Each number is 50 + 15 x the weight over its row's rms, rounded and kept within 0 to 99. Layers, rows and columns count from 0. The size before them is the row's rms in percent of the matrix's.

# layer 11 attention key, 128x128, rms 0.056, rows 82-127, columns 0-63
132:34 26 49 76 43 48 38 69 31 75 27 41 49 72 41 38 28 46 64 64 61 61 27 63 38 37 46 55 02 41 51 31 43 34 51 46 57 46 73 67 36 44 68 43 49 58 59 70 56 37 79 55 34 51 52 36 51 62 12 34 27 76 61 45
116:38 43 41 56 53 48 63 68 69 29 52 35 33 71 68 53 43 38 49 50 55 68 79 42 45 70 21 48 78 35 40 52 34 28 39 52 47 48 57 73 33 46 46 57 27 45 31 39 23 40 68 49 50 64 34 40 55 39 91 61 53 42 61 76
127:56 35 18 46 64 61 30 64 83 35 59 56 61 37 49 45 49 26 46 51 34 81 37 40 65 70 38 60 25 30 55 56 64 29 56 58 57 10 31 48 51 31 49 70 28 58 60 29 64 62 60 33 69 48 54 65 37 12 39 43 39 26 44 51
111:65 50 60 43 58 24 41 37 47 54 58 79 40 33 46 58 47 77 34 55 36 54 75 61 56 64 48 36 29 36 54 69 38 41 28 52 54 46 64 39 69 36 44 66 46 56 60 47 56 48 46 67 90 67 75 27 76 61 44 56 47 62 43 51
118:69 57 07 53 51 61 39 57 50 49 59 48 39 60 53 44 26 51 39 29 60 30 47 49 48 29 56 41 44 63 25 66 45 61 66 35 69 51 66 31 69 40 53 49 47 50 35 59 59 54 70 54 37 49 54 68 60 44 55 51 61 71 53 60
119:48 51 53 77 58 44 45 66 64 40 37 29 40 27 55 49 71 27 68 57 91 50 65 37 73 42 25 60 53 48 55 63 49 36 50 23 24 60 97 50 51 52 49 69 68 38 55 81 38 45 39 63 50 62 46 57 32 53 69 70 31 54 38 49
128:73 60 54 40 75 70 25 42 60 48 35 49 22 41 62 74 48 49 44 51 80 58 43 31 37 48 27 52 57 45 35 81 16 71 44 50 33 48 61 46 47 47 48 25 12 77 61 42 41 50 60 85 62 51 68 42 57 80 53 74 47 44 65 57
120:28 42 53 26 66 34 40 25 71 50 43 31 70 28 47 85 50 21 69 31 55 56 72 47 55 44 73 57 68 55 59 36 33 46 49 52 30 25 50 57 58 80 47 40 51 81 19 47 21 41 47 42 59 29 57 60 79 66 48 37 56 48 34 55
122:49 44 40 55 63 32 48 55 48 39 50 55 50 80 36 26 61 18 55 28 36 49 47 40 55 64 46 27 85 78 34 33 47 44 66 55 44 51 62 29 26 54 38 49 39 63 55 71 66 59 61 57 53 50 71 40 47 51 59 41 54 60 11 65
128:57 51 57 34 48 29 43 55 40 51 65 27 51 58 47 66 53 50 30 55 51 50 38 44 58 42 29 62 64 48 59 62 33 43 68 32 79 82 51 59 21 35 46 60 51 08 65 17 61 47 59 40 67 54 45 46 63 46 49 52 40 57 42 71
122:58 50 64 49 35 72 55 31 39 44 35 77 50 41 72 70 49 66 31 43 58 67 65 59 48 55 49 67 44 62 61 49 41 36 32 30 46 57 59 59 30 48 54 41 54 49 33 37 56 41 30 45 31 41 64 75 83 47 15 41 17 57 65 35
126:70 48 42 78 45 60 79 45 25 76 59 63 50 57 54 68 59 34 45 72 41 51 67 55 46 63 50 41 40 27 38 51 60 58 52 74 22 35 64 48 59 30 77 24 33 47 44 43 54 53 46 39 41 69 52 60 37 47 53 37 26 32 61 54
114:41 45 61 65 54 44 49 60 36 77 39 67 28 44 56 63 51 44 72 33 50 66 47 62 27 68 38 64 68 56 64 36 39 35 39 28 67 74 58 50 43 31 40 21 29 56 56 76 47 62 57 52 61 31 55 43 48 34 61 22 75 40 49 35
122:47 45 48 41 59 48 40 40 75 46 55 62 44 58 40 76 26 75 61 58 41 44 40 49 56 33 18 76 52 44 46 53 32 43 35 84 51 63 72 47 39 61 34 26 69 62 62 73 55 68 61 63 05 56 59 41 76 84 53 36 72 25 31 57
070:40 43 49 60 41 49 63 48 73 53 63 44 47 46 34 79 59 57 57 53 60 26 37 47 45 49 50 32 40 49 53 49 17 56 46 74 38 59 46 75 42 27 42 76 41 68 22 61 71 38 57 52 49 31 87 63 51 43 63 20 58 56 60 77
079:65 56 67 46 56 29 42 32 51 51 47 40 61 61 58 76 34 35 63 57 38 45 26 33 43 43 21 44 49 33 49 66 69 70 61 34 65 67 62 45 07 36 48 37 24 60 48 70 51 50 72 37 29 63 25 33 67 43 41 67 76 58 46 31
073:71 51 35 54 46 55 79 52 75 56 70 41 59 67 57 32 88 82 35 51 34 56 30 65 67 23 34 60 55 37 32 30 43 42 63 48 51 67 33 48 55 38 35 53 57 52 65 65 34 43 60 46 43 38 26 40 51 54 65 40 51 59 68 41
081:51 79 35 75 41 26 52 73 55 33 60 40 81 66 42 67 33 49 39 61 39 41 33 44 71 57 68 50 67 29 44 56 33 42 65 72 38 26 25 46 32 51 79 62 45 32 53 53 57 33 32 60 41 87 62 31 55 50 66 66 75 60 53 43
087:49 53 46 72 56 19 61 59 53 64 58 30 64 46 69 36 38 33 43 63 67 76 39 33 65 66 68 56 41 29 52 72 46 34 47 46 77 50 49 38 53 40 50 45 54 68 70 68 39 49 71 59 64 62 48 41 60 57 57 35 56 51 24 37
079:43 28 25 33 51 54 45 47 45 80 43 50 36 56 53 48 65 41 50 58 44 64 58 20 41 36 32 19 58 61 37 41 67 53 59 49 73 47 57 49 11 76 28 60 68 35 24 72 47 72 73 57 56 56 54 56 43 45 36 57 63 61 70 42
077:15 43 33 48 61 68 37 36 42 74 37 74 33 41 26 51 43 55 38 53 51 52 34 53 49 41 43 54 25 56 60 64 52 60 54 34 44 45 54 16 50 60 41 34 34 59 54 72 60 59 76 65 57 34 56 37 52 66 35 32 39 53 18 56
085:51 54 65 60 43 30 56 53 52 48 58 46 54 64 49 27 56 49 38 50 43 42 47 53 68 56 41 37 46 07 49 58 59 32 81 52 60 40 46 43 25 55 14 70 51 34 55 57 37 36 47 63 53 85 53 58 39 32 55 51 59 33 51 70
068:47 66 69 49 58 41 38 77 48 44 53 60 36 35 55 22 68 65 33 20 71 61 74 58 33 27 32 37 42 55 65 47 67 49 61 40 53 61 42 47 52 62 49 69 47 27 44 36 53 92 20 49 62 24 55 51 48 01 48 73 46 37 50 67
099:27 51 46 34 40 72 77 44 29 44 50 48 42 62 37 46 61 32 27 76 70 42 61 18 55 61 65 44 60 54 55 40 47 52 75 34 59 46 53 35 70 41 65 21 73 43 51 29 49 81 36 53 43 69 63 61 43 61 60 57 24 56 35 63
099:28 51 46 38 48 46 67 51 35 85 42 71 62 60 44 70 56 64 42 43 70 45 53 72 38 47 43 69 55 62 48 34 22 42 37 53 57 40 80 59 34 41 63 48 44 57 48 63 79 31 49 41 55 59 62 42 57 83 06 37 47 49 60 49
075:37 28 47 75 56 41 60 82 59 52 61 45 72 72 41 43 65 50 34 68 76 38 69 43 52 41 75 45 59 33 38 52 49 34 55 39 49 36 67 77 66 70 36 75 53 06 29 56 58 35 67 35 61 56 52 45 23 38 56 68 69 43 63 59
095:52 50 61 62 48 59 81 54 71 34 55 65 62 62 74 58 40 70 51 44 70 64 44 41 61 60 28 68 52 51 21 54 49 46 66 37 27 62 41 60 82 39 46 39 25 39 74 34 51 67 42 62 45 23 26 62 44 66 68 42 50 28 70 36
109:49 10 67 58 62 31 52 67 55 76 38 36 79 56 37 40 50 58 56 70 30 57 35 48 66 53 42 43 41 63 29 31 20 34 50 38 48 69 61 48 68 51 50 57 44 53 59 83 53 41 69 36 71 53 27 56 46 17 53 55 68 83 50 28
102:17 32 42 52 54 69 59 58 15 55 63 39 39 55 38 11 56 67 49 52 10 74 52 64 42 56 71 29 26 48 63 54 91 47 65 67 49 72 63 33 51 62 66 73 64 48 58 60 38 42 45 51 79 29 48 41 22 40 54 79 50 35 59 62
118:52 31 60 49 46 37 22 84 31 70 40 39 53 56 46 44 62 51 45 39 33 40 41 36 60 34 40 39 45 71 34 52 37 23 63 56 50 27 44 59 62 55 29 45 45 65 67 63 52 64 62 48 21 38 49 58 66 52 46 37 48 57 62 48
108:57 41 51 36 56 60 48 75 36 56 02 54 70 57 41 52 75 37 76 37 51 77 53 67 52 39 62 36 54 62 48 37 36 36 54 49 40 13 52 68 53 46 77 21 35 22 54 42 58 26 35 68 51 49 56 61 44 56 31 46 61 71 38 78
129:26 36 68 76 45 40 62 68 50 76 45 42 44 38 42 54 27 39 76 62 40 75 39 60 33 64 62 40 26 63 73 44 59 34 63 48 63 64 55 39 63 53 70 42 37 52 53 61 36 57 34 57 44 49 45 38 38 23 53 59 30 67 74 73
113:45 61 30 61 51 83 61 53 31 49 58 64 45 43 53 69 71 80 63 60 52 58 58 54 35 43 47 72 45 45 33 46 45 71 60 43 43 63 24 49 69 48 50 43 81 45 47 60 47 76 52 61 26 32 45 68 32 38 39 56 40 15 61 28
116:44 30 53 62 42 54 48 96 23 42 50 52 49 46 39 45 71 37 51 37 22 38 37 58 43 66 60 72 52 23 35 67 65 41 81 58 50 40 29 26 54 42 35 58 43 45 41 28 40 45 20 67 73 62 39 63 30 22 55 23 27 47 45 76
112:49 76 25 18 30 45 77 62 61 46 72 48 22 47 47 62 60 35 75 43 34 46 41 47 31 63 25 32 79 56 38 30 58 60 42 60 61 66 39 49 44 33 34 47 68 66 62 62 57 63 44 31 48 57 70 51 61 40 56 49 13 88 73 58
115:48 43 73 45 40 62 71 45 67 52 57 37 32 36 41 56 50 73 37 21 49 61 48 63 48 63 50 65 42 51 43 29 55 27 54 26 38 58 43 51 51 57 33 44 61 35 62 42 62 43 21 56 39 49 48 33 48 54 47 37 55 22 38 28
127:66 34 39 53 76 40 57 68 29 53 48 43 40 26 58 47 46 23 41 43 28 46 53 44 42 35 60 66 53 35 33 27 42 21 43 30 73 41 53 66 44 63 63 52 64 57 66 41 71 69 71 32 50 50 47 44 46 67 66 57 59 55 28 61
107:41 41 89 92 68 61 49 50 65 78 63 77 32 35 44 79 63 36 37 43 42 34 70 58 72 67 36 24 79 33 43 53 66 45 55 36 44 60 41 45 57 57 44 71 37 55 31 60 69 47 56 57 59 61 52 55 57 50 31 72 77 59 66 72
128:47 48 18 55 47 32 46 55 80 51 47 53 54 52 51 36 48 86 30 27 33 48 48 49 50 48 37 56 43 21 30 43 56 30 52 75 43 22 41 70 40 68 36 65 67 51 47 67 69 33 56 78 46 63 60 45 59 32 51 43 34 49 46 53
110:54 72 47 52 58 69 33 24 37 28 69 57 30 40 61 29 34 54 66 49 39 64 45 72 29 34 52 70 72 38 38 62 63 40 39 35 02 63 46 36 67 54 52 37 53 84 35 64 19 29 50 68 39 36 52 65 47 46 59 46 63 37 48 43
123:40 50 28 27 51 44 53 77 53 24 57 43 42 42 69 66 50 35 56 34 64 41 57 33 54 64 39 64 46 81 38 25 77 28 48 52 46 66 43 41 44 86 52 47 46 31 74 27 50 47 53 64 33 52 45 47 33 69 30 23 49 65 42 35
127:79 35 42 34 48 33 33 45 55 34 82 55 58 68 63 22 52 33 22 66 60 59 69 42 32 59 19 39 56 37 70 11 30 42 49 32 51 59 54 45 38 49 27 55 69 51 52 43 78 45 45 49 69 45 50 55 51 57 50 57 42 48 63 61
102:64 51 57 45 73 48 55 43 52 60 51 47 45 29 36 42 23 70 70 66 53 35 41 40 54 56 63 51 51 38 59 52 58 25 56 47 18 62 76 59 73 78 63 33 31 41 55 45 35 64 35 47 47 35 58 46 51 49 60 52 52 72 64 44
129:60 54 52 57 67 67 65 54 30 47 77 44 47 57 42 54 85 40 40 62 60 41 48 52 40 43 57 42 73 63 55 37 71 48 75 38 41 37 50 54 77 66 48 51 37 69 73 06 36 54 55 50 22 29 51 53 35 81 39 60 47 45 50 28
118:49 64 63 63 66 57 66 42 40 50 64 54 29 66 44 22 46 41 48 62 40 69 40 71 37 52 74 26 47 53 20 53 57 26 71 43 47 61 42 24 40 76 68 61 55 29 69 41 37 62 50 56 53 39 34 48 43 40 48 78 45 46 44 73
127:54 31 44 66 25 58 38 50 50 61 27 87 27 61 58 55 58 67 60 68 60 55 06 62 42 41 69 56 52 31 53 33 74 79 40 56 27 39 39 41 51 63 84 58 39 54 60 78 48 49 57 42 65 58 32 67 45 38 46 32 42 23 59 74
# layer 11 attention query, 128x128, rms 0.056, rows 83-127, columns 0-63
128:32 22 32 59 46 52 71 68 60 52 38 40 40 48 49 53 47 71 42 58 49 52 32 63 61 59 26 40 57 55 60 58 67 53 30 50 49 29 53 27 51 27 79 63 24 51 60 31 48 39 45 77 53 63 31 42 35 22 88 41 62 66 61 85
127:76 28 27 61 59 60 56 52 54 45 58 38 50 41 32 41 70 52 66 52 18 52 24 71 48 23 31 42 38 31 58 74 59 70 67 70 51 36 32 55 61 41 63 74 52 31 45 37 62 59 64 51 67 46 68 54 24 30 45 50 15 49 49 75
113:51 54 38 79 34 69 56 18 51 35 59 62 56 36 35 62 78 48 55 24 52 57 44 24 53 66 53 71 53 46 45 61 34 30 34 53 37 43 61 69 29 45 38 35 70 48 55 22 51 55 63 61 51 58 58 70 66 28 55 31 64 36 39 58
119:53 37 38 48 29 43 37 55 45 51 44 83 71 45 20 56 61 50 57 39 43 44 47 61 49 41 60 66 29 40 18 28 41 53 38 43 58 78 59 32 59 47 57 36 36 52 40 66 63 67 15 21 40 45 56 39 85 36 62 43 44 45 38 57
120:57 60 41 51 73 48 58 75 67 27 63 15 51 37 46 36 47 38 52 68 47 63 67 30 58 73 64 32 53 34 53 76 66 41 60 49 59 43 49 61 35 63 30 47 49 47 53 23 47 33 42 71 34 67 59 51 38 73 65 77 25 78 53 63
120:53 48 51 73 45 48 46 40 61 37 70 54 40 57 31 51 44 37 77 45 61 52 41 44 30 46 51 45 99 33 64 37 62 54 50 59 64 71 56 61 64 49 38 33 72 40 72 23 31 53 21 56 28 37 67 45 56 50 35 74 27 52 58 66
120:81 78 56 52 43 64 46 36 62 35 47 58 81 59 57 73 53 68 58 62 70 44 67 57 38 30 54 67 60 77 81 44 50 35 32 70 62 31 60 54 20 53 62 59 58 95 43 26 34 35 43 51 49 36 40 43 59 73 41 43 41 77 39 46
132:44 21 49 70 23 32 47 39 63 33 31 43 67 51 36 55 50 45 59 47 33 56 66 31 57 61 52 50 52 42 24 68 31 38 54 45 47 63 47 28 42 69 52 63 30 30 57 28 50 43 28 43 39 57 64 47 56 52 53 69 41 23 42 39
128:40 59 64 69 45 37 50 71 41 68 41 31 48 33 51 68 64 68 55 43 37 47 36 52 51 64 43 53 48 64 26 60 60 48 59 31 54 95 60 43 35 15 32 50 10 56 40 48 46 48 39 67 68 63 50 43 50 55 58 58 46 44 75 52
141:56 80 47 48 45 63 55 24 48 64 40 59 52 24 82 53 42 58 29 54 62 25 51 39 40 47 67 66 39 44 58 49 33 43 52 41 37 51 57 53 46 46 27 37 53 90 57 39 62 22 55 51 73 58 71 57 56 69 68 58 33 46 67 41
131:45 47 37 71 27 52 56 22 45 53 44 56 42 45 39 33 48 51 26 80 54 26 46 30 40 70 57 13 25 43 20 38 61 75 51 44 42 37 53 56 58 57 65 56 39 65 48 67 73 61 31 53 47 44 33 58 41 62 71 45 61 43 41 49
120:74 58 41 32 56 86 53 50 52 49 66 46 16 13 48 57 44 59 88 33 43 49 62 60 40 48 53 65 61 79 55 37 45 64 39 51 45 37 32 54 65 66 51 38 58 82 54 60 52 51 42 62 49 42 48 66 71 59 43 34 64 79 58 41
123:51 54 48 35 67 44 68 07 34 40 53 55 50 22 50 55 54 39 53 70 60 60 52 25 50 43 61 57 52 46 53 37 50 25 77 44 43 50 57 67 47 56 45 38 53 59 54 26 49 83 43 58 32 46 37 46 62 59 36 32 48 35 21 52
076:61 72 42 45 52 59 47 40 30 52 64 41 18 50 29 38 36 62 44 56 35 46 64 54 66 35 64 70 65 50 42 50 72 59 56 62 35 72 44 45 28 68 57 47 71 54 43 62 51 53 55 67 44 73 53 39 53 71 75 56 62 40 73 57
068:50 34 66 25 47 24 46 55 50 66 72 24 68 53 44 21 25 52 52 50 51 50 34 59 64 68 36 43 23 19 54 62 55 44 53 45 66 52 76 89 38 52 48 52 71 65 61 30 53 34 69 39 23 53 46 21 65 32 48 21 57 81 31 48
083:39 51 50 68 57 44 68 51 67 70 65 57 30 20 32 48 56 55 56 52 75 21 62 38 70 66 37 42 83 30 48 62 28 40 17 70 50 41 51 61 57 50 41 57 63 51 66 70 58 50 20 53 68 49 63 55 56 50 45 56 69 72 67 59
085:43 83 50 69 53 43 58 19 72 46 51 33 58 43 46 62 34 62 50 54 60 50 55 36 38 55 38 48 79 71 43 74 42 45 68 54 64 75 31 20 38 58 34 21 60 70 59 40 55 45 44 51 63 50 56 68 44 74 47 23 47 35 50 46
079:48 74 42 42 41 52 41 27 38 43 32 45 59 61 35 39 57 69 31 71 35 10 53 37 43 46 47 49 81 61 33 44 41 99 47 71 31 61 42 37 51 42 55 51 71 43 50 36 64 51 59 58 29 76 53 44 31 41 57 70 46 31 63 29
086:68 41 84 58 78 50 66 43 66 61 90 50 38 33 56 52 31 34 79 74 61 82 23 45 35 44 66 46 28 40 44 58 53 43 36 22 48 53 44 48 27 54 37 59 57 61 56 37 56 27 23 22 34 58 37 43 57 35 41 58 25 61 40 34
095:37 32 62 59 45 49 62 71 57 35 53 42 36 76 59 51 55 54 58 42 35 46 36 33 26 58 59 42 72 75 83 33 53 30 69 58 38 44 32 53 58 28 76 31 35 74 53 40 35 51 63 46 75 49 66 68 47 56 64 48 02 27 75 63
078:56 70 52 46 65 25 49 19 44 48 53 33 25 43 76 44 40 69 35 42 45 28 54 53 39 49 66 50 55 95 37 73 41 44 66 29 32 54 62 65 64 68 34 27 69 70 79 55 59 47 41 16 33 68 41 50 33 53 39 62 51 48 52 39
076:63 37 69 39 41 51 43 48 77 67 60 61 82 60 49 41 45 22 65 79 51 54 61 44 33 57 72 62 54 42 34 55 45 42 37 34 28 51 56 45 22 59 42 39 65 50 32 29 54 34 39 75 46 72 70 41 53 42 31 01 42 45 57 76
085:48 48 63 56 53 63 50 92 63 75 55 42 46 58 40 70 73 69 34 34 84 54 61 67 27 57 50 61 42 52 41 58 46 62 40 67 68 44 44 51 52 31 60 27 37 54 31 67 46 55 28 43 49 28 66 47 52 49 38 50 46 22 70 46
107:42 46 52 60 30 37 67 59 40 10 36 40 56 70 47 67 34 48 28 53 36 48 43 50 45 46 56 23 47 60 27 88 58 55 50 44 44 21 70 68 38 53 41 49 35 29 57 28 29 44 59 52 41 78 37 55 22 22 46 88 71 41 48 63
098:46 68 74 62 47 42 65 25 24 44 36 56 38 68 61 64 28 64 60 39 40 54 59 69 42 41 37 76 56 38 55 63 28 63 31 41 49 47 58 42 37 85 46 45 72 82 46 51 52 45 41 26 23 56 72 35 33 25 46 78 37 50 67 11
103:64 29 91 51 64 55 35 91 51 70 41 46 31 70 24 42 53 37 39 29 53 60 65 64 50 30 82 57 49 49 49 54 41 37 78 21 52 33 73 57 57 54 58 21 37 69 60 54 68 43 46 22 52 30 44 52 42 67 41 66 38 71 56 59
090:72 82 14 41 67 63 56 06 34 40 64 62 61 43 90 64 46 51 41 54 72 46 49 17 48 46 61 56 47 50 48 40 68 62 70 65 63 41 23 33 41 40 58 78 27 49 39 30 76 56 41 34 59 18 43 47 57 76 58 49 59 46 37 60
107:66 29 62 11 80 47 52 45 66 42 49 35 32 34 48 61 33 46 71 56 31 35 78 46 33 53 75 53 88 49 42 59 36 38 70 28 73 40 53 40 64 58 38 46 67 67 56 57 76 42 52 66 39 66 73 58 30 84 33 67 40 82 34 58
118:64 55 44 43 51 65 38 48 73 22 66 37 60 56 37 33 45 47 92 56 42 31 66 67 45 41 54 51 46 25 45 50 81 56 55 54 47 54 61 68 33 47 54 62 44 36 72 43 27 26 54 92 68 66 64 46 52 48 27 47 47 28 36 71
112:57 56 60 67 73 47 34 41 90 57 40 55 57 49 49 24 41 32 44 70 32 49 59 50 67 47 63 45 37 05 43 78 51 77 62 41 69 80 42 46 61 44 17 54 39 31 57 53 34 32 55 40 71 63 79 44 44 30 70 35 54 61 67 62
107:48 27 55 56 49 36 47 97 41 49 57 61 43 35 41 30 66 67 62 63 69 52 51 36 24 55 55 34 88 45 44 40 50 12 75 53 18 60 70 63 62 34 52 56 21 86 44 45 64 46 40 68 45 56 40 31 24 45 64 37 49 69 72 55
142:40 64 33 35 26 59 78 55 38 43 42 38 46 49 75 71 36 30 74 85 67 32 49 36 45 39 50 43 67 48 26 67 57 65 72 43 24 76 72 48 59 32 64 38 51 44 44 61 54 88 56 63 28 35 53 74 44 67 59 58 68 16 34 70
108:57 40 42 42 62 42 36 26 30 28 45 60 79 32 30 34 48 44 42 51 53 36 43 48 46 40 48 86 20 48 32 65 42 43 22 35 42 28 40 56 24 79 23 30 56 58 62 69 60 23 66 43 48 63 71 34 61 41 52 48 44 49 32 50
120:59 69 44 17 51 30 50 25 64 71 61 46 50 31 43 42 60 69 61 43 63 19 58 66 57 43 56 39 35 42 61 57 35 52 53 26 54 58 58 56 55 47 34 65 57 59 61 46 49 54 48 36 63 49 95 43 57 85 30 66 59 82 50 42
121:54 32 63 47 74 64 57 48 72 10 62 74 37 43 60 48 49 48 53 51 45 42 56 69 50 48 24 49 19 68 50 56 59 26 46 59 57 60 48 28 24 63 41 68 31 54 57 24 49 60 38 54 31 52 61 55 58 29 69 45 49 57 38 66
129:90 37 63 66 69 53 60 37 58 38 66 49 34 32 17 30 48 50 47 46 52 72 42 45 46 28 41 79 59 29 58 41 26 47 58 35 78 72 58 38 69 79 11 63 41 43 28 41 55 43 58 35 35 69 34 60 49 55 49 33 47 49 48 62
113:38 56 70 17 24 37 73 62 83 84 36 57 45 66 48 46 49 35 47 51 62 28 59 26 70 50 56 68 50 55 49 55 42 66 20 59 58 60 46 57 49 43 45 56 44 49 54 69 63 38 70 50 41 47 64 56 79 48 46 20 59 46 70 58
145:67 33 65 47 63 35 60 63 58 47 52 58 72 52 39 39 81 47 54 37 52 54 34 62 45 56 53 47 20 38 59 56 70 52 34 69 52 37 26 50 49 35 59 85 44 33 41 55 60 49 54 99 66 78 49 57 63 18 44 12 57 36 28 72
111:56 52 66 51 36 48 43 41 39 61 31 52 63 56 57 52 31 61 63 47 52 64 49 30 47 41 57 66 71 36 42 42 43 42 41 54 20 44 33 21 59 32 52 38 64 45 52 63 64 55 19 37 59 46 39 51 36 64 72 45 47 28 51 69
125:60 70 48 44 65 56 71 39 48 50 65 47 54 26 39 79 58 51 41 25 44 48 74 82 49 50 36 43 39 48 36 48 56 46 64 45 57 39 03 52 27 55 24 93 50 50 57 37 56 50 40 49 23 47 60 36 26 49 67 62 46 51 37 44
123:46 66 56 56 43 54 30 58 61 35 44 29 47 82 47 36 53 34 66 60 30 52 68 19 37 32 44 41 67 27 26 60 63 72 44 24 52 54 68 57 22 42 62 60 44 48 48 58 61 50 46 61 91 44 83 43 35 51 56 40 30 40 65 71
109:55 56 38 31 35 50 42 66 77 55 60 45 36 70 48 33 63 44 67 54 28 54 25 45 75 80 41 47 52 57 54 33 62 25 71 78 66 46 41 45 52 75 26 54 60 51 70 56 49 28 74 62 38 87 33 43 72 56 60 61 54 80 43 49
131:40 58 50 45 82 62 46 73 47 27 50 55 52 30 43 58 51 50 70 40 61 28 55 47 36 35 56 37 89 66 16 41 44 70 64 53 51 48 42 43 30 78 05 38 39 69 59 45 61 55 61 43 30 59 50 50 40 72 56 48 61 57 37 42
120:57 40 73 49 44 58 58 69 51 46 71 43 48 65 58 33 49 99 30 71 23 69 61 59 30 46 53 45 49 45 48 53 61 50 70 66 36 52 30 23 55 62 72 57 67 58 47 71 55 40 51 54 48 85 51 37 27 53 27 63 62 43 60 91
136:46 32 50 55 38 56 49 35 45 68 71 53 47 55 57 24 45 73 57 67 54 53 11 58 58 39 71 57 22 12 50 35 62 44 54 78 77 72 32 21 38 62 71 50 57 28 60 72 55 57 65 49 59 45 43 63 66 08 37 52 55 51 40 44
# layer 11 attention value, 128x128, rms 0.0559, rows 64-72, columns 0-63
093:51 54 32 36 51 45 55 33 55 67 83 31 41 30 52 27 82 29 42 55 67 46 52 39 66 47 52 64 37 51 39 51 51 48 53 56 43 35 80 30 49 50 31 53 46 51 45 56 54 74 59 36 69 30 39 89 49 20 39 62 34 49 53 75
106:34 60 66 61 50 84 51 48 41 75 60 37 59 46 83 41 44 27 68 66 58 52 45 51 35 24 33 74 48 25 28 57 29 55 79 79 48 43 62 72 59 72 56 42 27 40 56 56 54 63 54 30 68 69 67 52 70 46 85 33 60 55 37 46
111:39 43 88 42 41 57 40 53 67 55 78 45 37 44 45 57 21 38 43 44 59 53 51 52 47 66 44 75 52 35 39 77 75 58 33 49 63 44 45 63 45 54 66 31 39 90 52 64 64 26 14 45 34 38 52 52 61 53 81 63 42 52 49 41
115:48 60 67 44 64 29 30 44 21 53 55 67 51 47 40 40 50 53 73 57 44 12 30 29 43 77 55 41 56 64 77 35 72 77 70 46 78 79 58 50 30 09 55 65 38 33 59 37 48 61 63 27 51 73 53 33 49 19 65 47 59 60 51 61
097:76 54 58 67 60 62 28 70 57 60 58 28 32 45 45 62 57 49 37 40 80 96 44 49 42 25 78 28 53 59 69 48 46 46 67 45 20 42 54 38 59 38 65 42 29 55 65 42 55 36 74 63 53 67 49 66 61 51 84 58 42 51 47 26
108:56 57 32 95 45 55 41 59 35 47 64 68 46 41 51 53 51 54 39 38 43 72 47 63 67 68 56 48 51 50 55 44 54 72 23 22 49 59 59 28 58 13 39 69 50 67 75 65 37 53 55 68 45 42 52 38 37 66 67 56 34 64 61 38
094:14 63 63 49 40 47 60 57 41 56 55 51 79 25 60 47 46 40 69 12 26 60 78 56 53 51 57 59 34 42 57 48 63 57 52 30 72 49 34 28 42 35 82 57 49 25 58 83 64 31 53 69 31 53 42 49 38 60 40 67 23 22 73 43
098:68 45 51 68 68 10 19 72 79 32 44 52 67 73 68 51 58 64 53 26 67 46 60 46 46 57 48 27 72 55 66 68 36 30 53 53 55 49 59 36 44 16 59 51 52 68 40 53 48 64 51 44 51 94 48 55 64 48 39 69 37 73 68 52
111:31 62 70 60 81 43 32 44 59 66 58 53 62 52 44 61 64 39 48 43 56 49 61 39 46 59 43 33 51 32 43 56 31 52 18 70 42 51 16 55 48 69 46 43 63 22 48 35 46 50 59 71 59 49 53 43 57 83 51 68 66 53 68 49
# layer 11 attention output (transposed), 128x128, rms 0.0693, rows 64-72, columns 0-63
092:44 44 61 48 44 47 60 52 55 56 65 29 22 44 76 40 25 61 67 48 52 62 41 69 53 53 74 32 39 33 46 33 73 56 46 63 51 64 29 63 55 19 17 54 41 35 59 48 41 52 68 73 54 38 58 28 70 26 48 41 26 21 56 60
099:53 45 20 48 38 35 32 47 43 70 50 29 51 35 26 63 57 55 38 43 43 48 41 53 91 73 45 61 58 68 68 57 45 61 45 55 53 30 28 56 51 35 26 35 42 62 42 68 21 82 47 53 61 38 46 31 39 65 28 50 50 38 49 59
111:36 78 30 53 48 36 61 60 39 46 45 35 45 30 36 68 71 52 63 50 44 31 47 15 80 34 34 37 61 52 55 46 46 50 61 56 67 30 48 55 40 52 24 43 26 36 24 63 54 42 48 43 36 38 47 52 73 55 62 67 30 46 65 51
114:57 49 28 77 49 34 79 37 62 49 31 18 43 62 69 48 28 44 49 56 70 44 64 29 64 47 36 47 53 27 58 42 22 59 53 24 24 65 51 42 56 60 67 58 42 66 45 27 39 52 50 63 69 93 62 64 44 51 52 65 73 72 28 77
097:15 51 68 68 43 35 43 44 44 61 51 63 60 24 60 59 44 64 51 49 34 52 48 57 49 38 42 82 50 31 50 43 35 68 58 41 51 39 47 49 47 54 48 78 73 62 24 32 58 34 48 10 37 33 55 48 37 63 32 21 79 39 62 51
110:71 37 35 65 42 45 34 59 50 13 46 32 45 39 33 50 96 57 88 66 44 42 47 51 44 30 53 42 27 54 38 56 61 70 73 43 80 69 37 52 45 51 64 48 52 29 49 39 55 24 47 56 39 50 40 41 55 45 33 60 67 61 39 69
102:85 17 62 25 43 54 66 31 61 41 51 69 31 86 48 54 73 31 61 68 18 46 72 47 69 45 32 36 62 64 50 52 52 58 49 10 44 59 46 45 56 60 31 71 48 41 41 58 49 67 45 52 32 62 26 56 43 29 39 81 53 70 56 55
104:21 47 55 64 77 56 79 59 38 61 44 54 45 37 67 41 39 65 59 44 53 48 54 56 58 44 51 46 33 18 30 76 28 45 66 39 44 62 69 67 53 47 77 52 54 50 60 49 49 18 38 49 20 37 70 41 39 43 37 35 78 54 38 47
112:37 42 60 46 58 52 12 63 30 64 74 54 68 47 66 44 73 69 80 41 39 75 57 36 77 51 32 57 51 46 40 57 34 48 50 43 43 71 64 60 70 27 49 24 42 47 61 51 38 77 79 48 32 61 36 51 61 64 36 42 35 58 57 55